Each number is 500 + 25 x the weight over the matrix's rms, rounded and kept within 0 to 999. Layers, rows and columns count from 0. Numbers have three digits each.

# down: layer 2 MLP down (transposed), 1536x384, rms 0.179, rows 1483-1535, columns 0-127
# up: layer 2 MLP up, 1536x384, rms 0.203, rows 1484-1535, columns 0-127
down1483:523567500494489525565473520491483507507515456520448517471581518451454488534474571486462487480511509497516508551494516512492499553492524530542504472575518473452551491552492517518489488543470540472453426497523534493488478530547476496480519436457544498490510504456494486488499554510477517453484478518428539501527537522506536501499457521459493547458523468511514522552482489516538487492495
up1484:475502477510486481512475504482486538506488476498565508516453502453487495516487475501482520511502519535479500517510485519495520520503514534484514520534504502535499461505487485508514512501488513475472517496466489494500507531495517461491504533520463510508499494458514504536528478534480499518502521494444489530519511499508517506508500491470495501469518521496533523473485530478506521479510
down1484:524501486515510489488503497530511499489492505492475511500520510511500511534512510515479491489496488504494481499516511490481512495474508517517493498495501491494511498516494525492501520485478500518503508531494481499508486495514482537497463446505508506489504543523506504536487510505507514500482509529545517500523518485491491493526504495517514492524508474484486523521515489525529523498475
up1485:507492514527497487479479465493485496483467479511498516544492475488499496526475475529459520544468511493521522513485470464507459521475517510523471461502495475474483524496525470493528515530563503515519475498485502448463493486510463496489524469524475499519520547542515517484529522490514455539473516501504508525523496522472514517524490504491493501501470483452504492517500513489487518459504
down1485:457544457463517535496497533517500497503519478452492508536538482497470520463527501507479452518511515475497520508491499482490501520523493517515494513463473519466488499488506482478521507492539504487492470497493481506461504512518478523503524475481480484483501567514531454479501509508521489522525488479465492490470503532530528549505495489456486473478487502529486477510464512522504516520466
up1486:505466528501495498521511478504536470498524532475507487517456507473516470475469487506485480463507463504466501452501460526525517524501501546500536496487479468455526519511504509506529474533571507492460485492492499534505532433452498476524540521517498455493489528565515485480492508531480453522545510469523527531514469512541526455500531512493486488488503502510470514549501506482520484500511
down1486:505484503489486504492487486497479479496504503481499516538488484501510500516506518487482441512521486498479559519516514513507514561467504531503510514476500509476523538541500504505475524512434528497552501464519504516505535471518509526525514477524506493510480474524495502507480552437459547498520490496483529503506538496488497488498531517529469522497528496501508500482491467531487488496517
up1487:489517456528508465491472493486481450486508479530476493478523517489543461494530523500481474472545480502497487520569532467454533513495494489493486479508511508479459518499498480476467536513506523513542491503497550497527521515533472520489541574510489510498496450475462514496484529534465472472531482464461484482498516520504505500516472529504501489502521494482491562499522462494506552492495
down1487:492495516474499519502484496479527520487505507513514493538549516516511509507476509526482483513492510448453528489480514482481434479475490492486529523479495519503482511445498504521498505520480511493459539502491484495508489479510482518520504504432462522495464525522503501471516471497518494514555537508537531452477473466500517518500523519519545533454477511529503480504491487490532491449512
up1488:508471481492487508516491480448508500556484514535507496477480498484486480497550443557495545506538504475517467540502522501519402508486506484479496526500474515490491479482466489509544488509499433475497487488500518459491497529478467494500523496469488487516496489519501493520450533473544470534501458472500461538484482519507495477468513494507491536488498535474515518437531519518454533523460
down1488:497497502487500467497527512460481494486533503524470521451479533510439490499460490523537503473489467497543494519491487530512506496490499514481532520499510488533497474450498507488537534499489502535490510483493504507491477488464525532438468510545465507545519495515504520509511519463500463525483481468499513507457522532534473497476508504520499496502506480474503473500529495494466529530459
up1489:482527498523454542492497526511486559500469507496485497483444522477505530409520484519484485565521519492460589413483482438446556466555455515552552539424545499532589478473504482478497481491532540460468526514510447541501512509510469481485511540510541509468481467518521461503483465539490511484472473493453503482558527544519484492462510509471536486483575463454484493614462509457509537464455
down1489:496527500518485476509450523469492455477495465513444504555461540481504544557468428496504481502482515469440552501458481441494507486438504516506510446472486547513509515466454503523481519461509533532532512529467524538481529491441485515485463491486505527509511482441531509517492478524485465526520453573444479480507536473533518500562555546443536504581488582528508537516468463508466512488504
up1490:518519494452510477489541515537525485533496495495531520504560466496504482525454530534508514556480526490503488518503487503514559490486496481514544496511500515493499461503501447498514518487489489494494500489513499508490520496538488559539545497487496462487493507528528515496507490537479517466506496505507481463475516476463504493483541483534516519495501488467495529458483486537490505509497
down1490:491505503489503506462486483489531502504511474504509507479483532534476506461520535484500496501512465501509496503504529514475496494501518507500484494501515495504502496528468529492535495506498493487532524503486455513532522526460500493551490472512533511492519541510522508495492536551504488500480514483520470504538493521553471491471522486502488513506509509520486477510535505518508482482517
up1491:497487512506514506517498476529486514511505576466494493492532512520475519479538504502482467511500521440462487489470517504500505506485529479475490503468500484504499549517513511517457502466501491517498517503505428495492494509514509465450500495522480470502509525459528516538458474569490507560500494541501461524518535501497450476484528518516485503451495474489509480562469482540475497503506
down1491:516480508519509491490464507528488526511518464481506487452497474510521505499472524522511506490508502519481475507482518505493467489473475453517494507483502484555471513449535518510508499510527503472493543504520517519508523488513458516507536507512518510524481532498484489520511499487526496501493485484491481539501563505477470492482483507519479489480477488531472479523512514548498490534489
up1492:536493455469511487519504492444445509451500503490509494512520521487490507508514493479512521473491509477504513522467515511513498547497565520510465523493530493503537460496547482517490484531526526514520505505482501519509481480531509520483489499513503485476505496544455477471463448529517478495486472487514473481497499506507517509479507533456520505512507471527485474514511474493501486502473
down1492:516531484529536518483537503523495524501489524497503509498506460512476509531494474526532491483525512577483483509519549461536498478499543523531506527514478492492508524490498473482480503524509526463516506492474498487492528502521515498496523460533470501492507472517502493482540505512510483546502479523487471471527461527491506482509517496525486510481515483502500523475555489531493550516491
up1493:520516483517508549466498523485502498500528521521489512492519453508487519476523530529497502501479503479498512503485518513469523494492519460464485489482512494476526460449460498519490527551500489552501486511529540470452529476519479458479521515472523508506524529492503515527512537500475516500477513503508444492478451512499499525508495469509508481508440500513493491532467531510502466506483
down1493:515488517477508511496506447463465466488492533510498484530541503514523485519528509451496465493499510532542505522464486505514492528499515468540497525470507505475532535503534470507513516509508498493483483507506510519536556509473518489498468528508513458509514475494505494506472507458456468520522518515513495514502521494484545503459449487519460499496498441521505501484515502509461509491535
up1494:499488479489522494507525500544489494486489534477498505510524530482484470536537503489494504500476534522514497532493528511486482504487511501551465506521539485464483503508494502507543493484529459519482504471478507447480479512506499488452497485499493503476520528485486518485489479466508487497465528493514483484478494486494468511504520534489492454494503488496573519537503516484523505478530
down1494:469501494518513524523464526510508456522510498461475482482478503487495508480505527490508528489486483507520487495512513533479490484491478505482510484524516527543498491485523480543460517487505504487483523512507556516530454506518537486494520473484529487514509512489513506484521522525497504492463505494450491536497500518510484455502494436463504502542484494502475482459474493512499474479520
up1495:500523438537497472534522498542479535470503518466527475482529516477512516507480494473574495481445530456502490453504522550523530466502520516475555551501502486513476531477504503571492502501473500545459509518510487511467513512482481521503486450479505495520510522541521497470537494526519476535540498502484495461582403516489505525472469520471514498524460502528489549532489488563534515505473
down1495:509490501489511545478505470543478570517520455535545507512515486526515474496493499472493444477529515509466492471472524524478511476501533481524450519516536491438501521463500496541529502487488525532481471459493508488470515515468455474502478495490476520500525490545479493492517519550514532496489474457592487519492481522531569509530454530484475519510498495541523479483488522534509481515436
up1496:500495459486474512497509541545503492505565521475483498465464485522528532504512507593485493493499525531493497496509502493564482548533502509492519509526512514493518473510517450499490490539498482519513488471478512505504530474519520470528548509483457465489465512525504509499498440470434478488503488466516499516529528484473491515525528475496508471519528531493515469540517525481516491475468
down1496:486505489488526473505521501554480480489470487524529490510517459471539535473524507514473477472506469487483547523521539490505530488445469503530531538483487492490500488517506500485463521518513486493502499516527466511490496452488532509492563545495534498523481519507457501501496489540492523477530472481477496535524496486507486531520503484508510533494486503478475514508521491542530492504488
up1497:521436516481499561492471576502561548478535493508561502450513479523463511491453493475536474514501483507509531472476492503515530477473486533514494454487496450502494504492491481528533496561516532467462520487512529512513481478513504499513510474525493511499511525540494493507496543485509473503476494545507483476448485497499529471492474547496438474494502509460492484512500516486484465483526
down1497:468502471502538429469519406516484494482438504455477455515480504494497505517552532516501465537506526525522554504550542511514521512484514504510482529478501533453526502509526530478472548495475487519495524458529521481509521498502447525503491551511454476461444520446488464433542509483484507529549522486475518485522494520523507511452516500504524466482540493492499506451486491511515556478478
up1498:536494498551524509484488509478514506507493478510524510524483520488500498471516458536503505487507490559511451475477494502472493514498517492520439476481504462504522513485493501462517479520456542464462450436491538444531550500489526470456501525543496506500490455517513516538516485533501499545466447528508472481491534546523467527517476497475516464480462552500479477510538505489520417503519
down1498:515471538515508543527457439528488471493467503512515478487496456477519512493563490521496521500488456481498472442545498514513457505520471533473501525518466501516479483509502491479516542502542552514493503504427547489463472519524496460519491444511491512514475461561513490472512502498517529493510500534516497508475484494489534513490505514479469512508507523517502516516516515515500536520449
up1499:496481563519476459550491503519464548505515481513481523507519489520532472486456496488510514507475508505510454486455452505546496560526500497532488483499493486498511493518485521534497517495472506499507566468515504490502519505507484509473496479432500516473481497501484471514474519493503511533482462476492550512491515497505490485463550509495477508512537486518524513466521481510525488495487
down1499:503504461485523512511489491474498517514496531487469501516489511492498498533490514494466482470497498530525515460552501516505485481506508480505474505497484452523516491531506491493532520510478577497499491487481507495532526501488488507526505502509481508511467476525507504519512527526542448448503549516495495516515485459483483514484480503525479473501469477481503454537497509524496517478483
up1500:562532513479478532515487480522536462479477536497475465462477528506492477469495478502498503476536487489478515516469498528510499488533467540483501484485500468500485486479483529471482547517544519489514473486537507494513528492454471479543507501515540486502489496516516533479527490474509451476490513496502486497486506508497471514480504515492502504500523486496467512469513515470464489531468
down1500:481520467538485473504496490463497496504516536495516477558561507499501524551507517524496488512444513499499482506531545509477504519514536511508508528482501506540522486515496479543511473470469552500489538521500499521514468510511492505508507517487494501475505519495531494504483498480498568456504508465502541489531529489488487503516487477524501529545521501491534495546513523506488561466498
up1501:493478535507490529530507504543485495477528498499453487502538505496516523513456481524517562512481495500503462517455496515470493478491488496487488549538501503512522510488508498484511483511487508524514527475517477514501506511471542543523522503501502510483472514490500505486490529457537525516486492434470456499481521502527499497442488506482521466511499507505485479515527471521487514459482
down1501:463496555473498535507518509470508491493515492497497485499524479459518479467484507517505514465490492487507520477479516486522498498531522545483494532510478474523508536493495487494508507494513475535519499477482514553476530531542509459484518490490525522478485508537505501528496505462531542520463501498473501497517470522533496509501479493511491503505450495489484527518520521491505505484487
up1502:480489481526503488490525503468485459501459470478504550554487532488525493502455500522479556497482476470500474527500499487501539510520552476459460498517484480482506498502451482512509506482487464564491455503475517486477504483546496537459473454547545480469501519543528492527468514506451508518505498506495493494531534518455532522495531521452520500445489567482474512492536520492466480478463
down1502:512519524504468498488492498510497474528493472529469502530543488468482510498489504498501484510495469531495469483547511448542470516566458517507485505516451444511555469493482511506485471528518475504514533518510482532479500529513553557481431496483499509465545543522482505520535490540489495489474507506510522516463502446520519515527475497476497509443509550495467502474472552476484509509427
up1503:540493496496521476543488506493535494521501498473571495478500477482514456485486463460480502488534537495523489502477523521481504532460489514468510526500495490464487520499510466534456530486508531501504503474528502480485485494471525508489490528465510459482490527470506512485478498505477486508520514494506469575524511485523470508479481543469504492488495482502456544492488519512493475529517
down1503:465506502489545490515485497487504483520465504518490488513501459524480515502515543456480466462468491459508429472532488475516473475534509477507504491479499447511497500519500547499540525500503520500482473496475509498496488513472486506500522496478491519478440508506530492501528488502519466530505480502495521512487519512504508499486458442517473491505519490507505520487493493501492476489524
up1504:501474535504504481469517502514505558524500475504501507479493484484536524502506516527543500520509492480498535512489540479487459483513491515464472509501574511512508517466516510528537455507492546510478502531522529486477508544487454494532475491496515520481527539474483476502517489534497526539469461559476522480521473494488514520493523485504470500530466481504556519501507475535460467469488
down1504:483550519492524534471530518504489513519485524531521466496442498485499500445467496495537501561484523522505447450443503517442437501497508503503513488557550525462505550486514521533535482490529514502482548497491497449515439506506456441521529510566483485492538481485525500443496517525528513492465539556478475509450507513490565475501508481446527518484459510492546502463473529438505426516482
up1505:468486537436531465584517469497496513556516509500529524502512478521475461492539496492470487508548519479477533492463472494497479512504499461494485489487514483513500509527535508484499455490509502485543520541505476505483485467467536511446462492492491499543502514476508447498508507531514482510523519526530530484535493493490512461482488512440465488502460519480538553534479480520493531504488
down1505:516523491492513518487481460505477497488482493524485470507487488503495507503513521523532503496508490480465454506531512479489487537478476508463479481493494486520516548497512519506482521495535498518529489488491494483549464502508523495546489493511531486509488505552485478503483457517475462514489500534485475499496538493481496489510507482496439502551509519494502535465522548501479531490512
up1506:488513546474484495491523463542537559489509482486555524491470512512523502456521519533497476474484492462519532524457551555524512480512552486554519464490517507527480469488530528455492534478473526512465521487515515531485469493452493494517537497517578527509504498486527471482513480511531495533527510566514518491502513516527521478526495485484507517508510496513500502517447486522489530525473
down1506:494558463511585505505502515515534513522501480451512533506473495475514505495550530493485494562481539503502536513477527467473518498523477479514524450516498467523470506462490548484494533511498480475474465472545509516494510501507507531510512519479531469482482532487476523501556507503509461528493499483465484506513512475478533476526523479467528472489535519454524492479465509509497480447541
up1507:470505493519475521496504512527498448522507517483484520536522501561514537493499542516483516530467501461497493512497496503515485535464540481495424455498497497452510456504520531501507488504555485497515491463522491477483482477500500506486502459508501474458462485538472453495469511490511511511488454476467507505522533515531481476568489515495518502484504493517505502487529476527504499492482
down1507:523465506487516479520461474499503518499477502502543474498518496474548516486543495475476510491504534508535501479512502507468504480512456493482517498495467467510474534487504496523496519532486529486502496486496521535516464520491535449513520459504510534522518513504485526480503481495527524537471501538476514474468466507498501482489498486489489475491501493475480507486516479488524491497495
up1508:519497489480515498491530513556484462499507465475480518545533474505493546473521460465504506505457498530522477522491491460486524517507505479501509508520481548485529494507508479488477548490547460521483448483507484495456501457472511482520498463475504485464470485482515505489507521497506457464499480541522448462485510468539477532489481479479502467490485487517475507481503495495504506530492
down1508:496546460492497492520479527519478470505539499540475549549545469501470474484514508477486475464467501514505503517522491470527519496483507483499529506488494462513490489513521464481501523482495528519572528524503493490509524477430510566509502478515534514490494500446481489484504448507517490461519554517541469474493491498514500478483474483527497467446523459518511557461497485505530499543526
up1509:484527506507495507549485518510497538471510514489522531498497518509517517519444480489510468475497478484508508518509525503520491510459550505517512499498483529408504476550525485520528494488555512486508482484515494556521502530482532512499496504520518512447491534472481524493497493535528538469552513500444520528509519483497510462501494519464505437505569523501493476439521531505503525481503
down1509:504498542461507504564502488492494523489493482481490538528507511482542495482469497517517458488509524498557504470508501469535492491473488494523524531512516529445484486514515532489546489478530470515507500493499547537520478504508504500498514483497546548524486499505476521505503517493547509522534454509520511477486539513543454522461462506480484457522588466471492560463513497516476498530473
up1510:492456532528495481500524435458519530480486449547486467490507484497508531509467512496433511468527504486508496498448542490518559489502522508521484473452503492482502530484495529456510500508533496440491471470481495511501488504559511512558473520483451510529527515528500497489513540530526482526504517489504494524521469495562527473497533479531470486504460500509454493489511506511515536479483
down1510:521474495460514519498479485528492480505469501539471514495496521482514493498523484481526517467498516512508496516474442551480514491507476498471464552500501506531475538513499518465485525517483501505481469510489476458469479491490470554569479522539512513503486534473517498487531481484511485514507523522501484515541534523506543530453497458518507525518476465458502479548524511491458495434555
up1511:505509506524502515479509507538504510487510494446490493505456491526528557507496528535506522568488491530500488528516498519472487519488509493533476522512490498547548522500478501515550490481495449480545503489482483476492496501501495529496510546485477475505488479529486511489502555496546485533506486537486524487557508507535498488495551479498522475484509489501507509495524520462522498479481
down1511:483562500492517492463483499494483454511474524472508516515491529505455485476470495482509523494499518506499508492496523491512498504468463476528515477485457520520515484523504501470516514542511510496491497498541487502528489502504492477519506457455502514493514530494517505508509492543509502453487500488509519500506473441476553535508476469528486534547495454465471498484502529508495499495486
up1512:505497499505506524479493476519503480486491528473526503518514493466514493513512459510517506526485488518420465469512504491459494489529494532525506481464460492494475501478522497453506496516514484520520503477512492481484502520493493488504495490475506438468509524490486537486526485506469510501520469523496512499479511445477493510484521500490518517498511545534522451481494516480512493499507
down1512:509500456534529486513509510492466505508490474493456561469519540515451438514496504532511489504534545504478493503507464506499513497500510544492519499535492495536486475490509513461511510457501473484510526485498485458541488496493520499543459479509546523473460498471506505508528490499439514491513513501490494510528485541485489482498542490488516484540510495540508459488494476507494508521579
up1513:496510471493470517442513472498511516486540481478465522501486519524513497519547514494494429465491502489486533516485522497462517457533487503535506516472502466445563474500468471469433508527519562478456563492476482526446481415507447518472511456480447508500492550472483472565495489440474494468528463528496534535503520540519488484507489485504533486516558511514495514555496522490517553516520
down1513:499554471477499500485474484490510516556491454513509473523535505512538529468514486520499488477438452555515477509446573469485549530435488448511570499531499487504511535493510437488477442494551506559486506488482530498486509608511443533484530486490497480559542489515493497485510484546451441528516528434490500457514523518443462438466484485483489524506495469493477498469478491508566467483499
up1514:496476482500506485481473484485512487515506461516512505477468513463456503478485510489473501507564475498472460500497537519497468484506519485515509552499458517528500438542562517481492543535505483505498494532474479488482532467534471573497507518465502502526452515504514500437513528496526543486498507511501477477514519526534525488515480482464521487489473509466557505521553488540525555501528
down1514:543496507491507541491417508476506456527489467520486536481495483465485492466507498447500478524504551486498471473466576498462482498477475520520532537525509521484507463520543528504511524554498491503478524488561474536484498558523522495530488448477491528492475494503494475451449509480539507529506477503480501490475562519556462501464477535509484554500515479487538545526519498524498492543528
up1515:492481499524447506469568483506475503468482468477500507471453484516463441504499490512510529494522496507481494511465478458532471543506522503477495542509476494488484485550501490485479488501469533510536497488475456445480464482502495498477473491484489511486486498490493502497501491492507477521508529516522475532499502526550541501513527514506531457480505505528486507494528463477537498480516
down1515:529449492517476507516477476471469474498483519492496504499521456466468474496486507481501538481480543467527519459472525471528473488486507503502508460519501572528446480562504502522543494477481510483480497493497504486491508502522498501486488492521479516492480465465509531525508501476500487486510477469523507525530513493491506513503494503501504486508494494524531484513482494502522511488510
up1516:512517532534522542500532487495534443474514495493472507545547465490518498513514485483542470488495524549510456524505514468514539516534513535490485508542503539452520497489512525475510498507550507533474489540473489493493479462519509524491501510470550487503492513502495497486498504526479534545531484468463413454507490496518503534518488495506494474466530522493501487510517510483485484499440
down1516:491510465492510518486505515458508485445506497529480496525538467526534476508559474492540509490518487504548457515513470474523492459518537493484463515512532472488482503472509499494500521496535456507498494468503482525490555472534487512542495506499519503512484520509487503476469496497538529471495543491532487501510498513503504502492470514527516485512491502467498470509494549487494479511500
up1517:504471520548499531505490500520497497533522521465568519441508450508476522496486480505498465480534476489514489499470503553498491488492505516502504494463522485501500417523498508526510527520520561482547455493496502559510489479524502501441500482452464476484504525473481541514496521501489507474454477550480485487465498454522536522467485553444527525480491528522501503558518523478470489476531
down1517:523477523533482493523506506514497499504485511500495490479488474522515529525493498520506478497520480534501495500496471509540511469487502525482450503471515513515535472469481490523495488499524514486530514496536518480523516476516518465495522431472481520492511466538483514486483504506476492543541499498495502493487524496542541501433482511519537457497502500459510527471477507508503519560503
up1518:519525536499480527488470524555553508461462488517474517490477490509489529472524452519522506516542456491542502461504488469518509512499497479526459558500484478532519480497494479510530494503479496446481536482484512518437453479458515494499485495496470490473499463504566504515526486509469499505462506475516504516502466513532482523520475507516463470532466485554492509498513527500524461526469
down1518:505480516518495511514479538481514495497461571487461491505504513493463492493508544505467522512489497510493463488487544484514528528527531487515496499509488501521483515499510489504501509499501521522518475572455487534499517497525486509497498481526495506530566513528474533488485480460528503521474484490492512503502478513478492485510561471532507513475494491482538483489523533469478527464491
up1519:482494537495506485528501522466480469524507510498544527469513514471478492536531465511512482502458479496474491463466501481459503475490505509541499529469539491499453529512533531473480445533493496499461464512520469519513481498517527501476500509495504506449504471490491502493486484487502501541479518502516461534499487540517455448534491511518506504491520481504478560505508473496509495477541
down1519:520484520501526542550471540496532494461488506492461484519488498507500495500520522479536547462481545528523457508531481502504488496488503473492498492483478491488472498469499472520558470484501496529542515522496497495490501480513477506506509443521527511521491514527517480504508502498491499513467516482492510492490517527513476498489449408521459499535494493511521560483523514525455531513502
up1520:462520521483497526535486551517528499464486484511534494485478482483503515518503494470427553509537505474519504513524516521511467532456519490532493446521504512455495527478501475497497462493474472473489510511470466546477499519500486491509503570545504475489553450489453473503527525478509474472525550485490458501482515521500466485504505511531490515491512498485500459485521524506452477494467
down1520:472506483463500519533506519461531531512505486513506471483482479524528507497493521462477491455483541522503534512529454574488471449455470532503507496505489566472517470481495495502529487491482542513526539472457502486515473517524434473502544543451461516477520461475500499497467515479511520469474476466525488551498501536516478509466543496472506491479496466518550492505448557468480502451532
up1521:522518501495508523491501534466512493533534504509498482530502503501476492485450456472519527510512536529480528538485507506496475503512502527522531507472508495496475508495524481462480469493499516477514513544453513529494475495504520514481545508511516463502488511489542500507530519494487470476484485533496509540482519495533498526472481535494508495502503499493521442502516521516470474511510
down1521:535531530492506493525520512506505536466481512510500471523485518479505509516480462499510510461485497520475476506500483473561491477509453484543525509501504512499503478499530533530496532545524508489529498527503527504536470486497465502490505475504479477475516473482522510528518512507497465509475517500460508507496538525501495506543479524518465479467518531512495489514468460511552539523492
up1522:516480503499486519462546513472501536454543480461482493496503529516459523536525496503528488543483496526496504505461493582529503480509489511509516503512492539483500424477516491488477496522488464475497499486461536475544540474522497512485479511500464509463537524543501424509472498473489515537552494481507521492532512534475512531516510463489534567497554486453484465545474508474499462532515
down1522:511480535467514542562489473501490487526463478494513487488529483501513524480514498519475449453481472504492459477542514448497476464508491493515553494534520454561484524533573479487503542478523533533529530540525482504540521507465528457460514476512485516499513552515481519523495491500522530481458514522475556508500460531495549504510506529523503502534422519523457568529523505499512504464550
up1523:463500517539506472468480501483496471486524517479452453478519505517507478477516504509514513478483510492508482539487484487457516489449471483507492508519506475531553529544506484502504512507471499515525487510541469469497498471498522503490485493558497461521489505490484540504506452490476494500466530487468541530508491562484497491526495465506474524470457534519475563487491525498467501505525
down1523:506485490471462509485454448485453458517496474506488486498512501451497515509497504462479485469470506539507492530539498455486486494507516454503474509497523545452476491469490480516474526513492482536539506518472519496468533480501513513516515499576540487516493540472510511514505506542465482463471454492483523503465495476473543553492481490512448506488508486519493483476541456504490486491510
up1524:481507495485475514506511466524479544483487500501453487520532507518479476490547529469482563478537486475529493507517486518514495532491531484498497478472509492480510521521499498545532462506458508521516488547507495478488459529472500523496553533482512501501494521509506497461482530490502476510514488530465525456495498491519511512494512508542510496489495492507514476515516540526489492522503
down1524:515518476505487473487501511492528502498498475499530503503470500498556520547502467504524486513491516507495485511450457497491499496478493494509467486526485473498470486477513511474468529454515483484491529534508522481465523495495516486499459495473541521506495488516519498508514490508535470504479508549534496504507493485485516501540526498527513484509504521500478494507521492499512510464486
up1525:474513496455475495482509500485521512497522504505461456493497535533501488486538499550461478513473477487528488520515537440497515513504499499526468509513498487479540467476481488496495516481478523498503487486484518500518521476499475518475484475495476535487504470526452498528505488504520510498503489489444503515491512513478487509527489518495495454486491521528493555461509482485558517465529
down1525:491507499492503428504492466476501554508453539509460464527489487501505490421498516536496490483526509530537495509509486441518454546500504498471474533522506484511538493514437492524510526502483556490498493440533485531531515459482492495504480499455513540522492526490491600497474465495484484491509475473533457472561506493520472509510514510500565526520473522505457529510475485513490498487510
up1526:467500487502542512491502501493459481500490451503496528482469523444468478529513473459505482505510509479515539556496491538474515460518494507502478514488544480462483518465466542494494506534515473504480488519482467474478470517495522507458533553494492497497495539458498525511501487475537489520487515490465491483511516480479504512494458515507536502494494503479509483463496516481484526516500
down1526:531502517479529506501500495498501496501515492483481523541496511484533527483528524484517491500470497483522495513491490464520529483493534499507486525523501470510511502470506518484480509504492491511515475480521493467529490504503521433473500453494492510494520480495500497562512519504492495499521488506517519498475483471483510494479522487498540521521518464463509452518477481479483481466503
up1527:484507493543425501479497525485492467501507465449492494441508500505526500503502505515496476457510528470478473506496460440495496519488503503550511485529505539491496523508514519540537463503483513531466471455567518484528548496442513476522495469505486463519541475470489514512448537495478467470493515491488511503429483516568534509547519488539503494467480546469469536518506507498466494465526
down1527:470500441504515488474497502521500502533495516527452512520508479545489478476525488497525489499461535503510480508483466493484458450491473499485531463497492532484474524521495478479521489553490565503523466496513513499532489499505507480514496517480495490507479502478504495478511505477562498487475557450506493479523479550528504495491510506517518539472498546537518539499498492481543561517512
up1528:510480532470482526512473522522513472462501471504496515510515465490474474511448494486562493454519559493488510528477548507508469478562513494482453552469490474517520479467454508469499468537508498488482497488481503491487493510495502440488503499457497503501496505458480480478545486518510466510481492499495511477536453501526458500497512489519522507487491494527475512500513485472491458493497
down1528:535491497520488476508479506491500509483462472508448502488493490502489537500513507469466469522501456482468472472501557533502467520536508480494456509501482475566510464536524482521519473514546508502485479512475494517557495487504463491470467515552475490543494478511482510546490485536475502460462519511521500499531519512498506521567508521540508504511460511538517463517514504534470487480472
up1529:481503533487468503502546500487517525480482537526505447534491517485497526525539503510497490510498521544542527517477489538490503518509501470519500459551502524508484539509536484556538480534514475492560425496487432496491517545541507489508471462481514496492511462512494515458490498515522526518555426505478496468522480485494492547541513482510459530478498483484497502518495482548496503494496
down1529:503499495475466503500496487477512512484503506545479463518489499523494493544503541502520491488505508478526490515513437555469491482492484495499467475498498551520500524493513549531491499522514511510467495517482503512498534533508499488499477531529499547496506510521504509501498514513465502473504496502493487523508544469503484545514506494499481499492514498500506501497496472485513479489464
up1530:489480538500480547506472515520514469528482496534508534469487501486505516483473475470497500514480481550508473486484505525488500505490502502522459511491494469502540533542476525513513493507522511525487508467489537486491511499536525441491503504485479496488523466525467481526485517499515540495524479519509508450464516509499497511530507529502521510450474539516524489521521499534493473492548
down1530:519444508491536521481463506513478529460512494504493527505513482482526462483493509506552495550441509502504543529461493542492498485474512508524517523503499486508509508510459512513512537515533531486461523518482543478517517517486455520536485506522486524493503526512487528495509467483473506526494483528501539478494532500486448508485522474511491529493473544535498515483464494440517482500506
up1531:447503493494505512569541550534517493524509514540440485490478476509494472519530500510514543505500520484462523544488506511510540484471519470504448501496524558449473466521500491508520504546473490503516537486489505498484479486447467483512495503509430488498447455493461503464524484529494552493503520538461493521500528522512518462478516507481505451539489518513499551493514496462534500482479
down1531:469529482514486541503488524484495548500501519495483489485506512499491537539512510506542513501500485521486515511499489499519486524470441494476458503541504527448513503518510499532504478522490477518514545512492506541442481491499496527510475491538500469523470455502547488491471457455505516501510513517463510515516545490552516470469488474473505475506496545487453493518492457499535526511531
up1532:465493440526430511467537499441486508524473542484517543472483505486451507529511488533512494493497523494532559435506474465492500514469482519516548525504514502495505502466488486476411455525486538501507479450528524479495514459517542441514543532457458489480536501501538437493467545501533517547496490526551464505501558478449497520483585494488547517515513496504498507469468460475470408480492
down1532:522417462497470538492493554480524498527513470464513493483469550516470450507492533505497469463526493491491504489538473535480559522499486508565513472489487503553459549501524526466492449519485498465517518482478518492517509449567503441506508495487525501476502501473490473461556544537531561550474470504510481442497514523487487495469520505534508530576480497467491523539506504484529432545469
up1533:511473504472498487486480518478484523508484556518510496475512527536543470533509472526523550532510502501507458470511525477497495501565495462483497529519531470492487549500462498520501477492458453532493485503475502566508515472493494540530494545529517453538486473501465521487554519455507524515500499479560518456532478490497511550526487488473523491494498508560463484496496514551490503496505
down1533:480462497522498503512502478555493442499516472496511503505499539484486516478492479489513485520489471478492499496500509478494452522486526508486487539530479499490457478500501480488534467500488526486479435571480464507479457491473492456464466536568508494481480523494467526518503531515463507476493493492489475502492497516507567517467469453474487509465476528531475499509473522449456519452515
up1534:489520465479484526483493490457491482511497495510472498537524506495526464520487487502479482470496488491509509514495442512445532504518487477561477525490497494466516494465496500481505525484496495495530451468507494473506466501495499512524472474463504488486493508515497531515481525508496559521479495456454465469507519483527525529533506486501502469455488538487513505483548499502530518462511
down1534:469469479505487479455514433481503485525465475473520505483495489535505510478513499495515469531495521499505513482499518490480487520522545526554471499459545522454475477452513512510469489509537491534469454524481473494510510463503488451509511551507515486457503535467529462467483501505517495505523499514519476464513485520503545522518486502531491475509539513527476490526511493481476555549499
up1535:476524506458511533540504490463490499514440549420507524449553479489553512524545505492527524565541478562503495503512510523505487492543444544535536474558494471465474552533459479477552486506531481477536498439480456459522501502511570471544549500515559495536510439470499536527492525478510438501470532456513450544461548492464493515522557485553487504502519503475543521496524557559540525479438
down1535:504489521476519497425531489441476451507514514518520488555482476474509477490474465487513561483504549551537563470496464495491591496453467472494528508493523495498495446509530500559510493510539517405526476532469446512513507498530537479521577567530511570502547471445440533472474479530496495494476527487572526566481540438489531456455545478482535508454511515554484495541599489480455536564516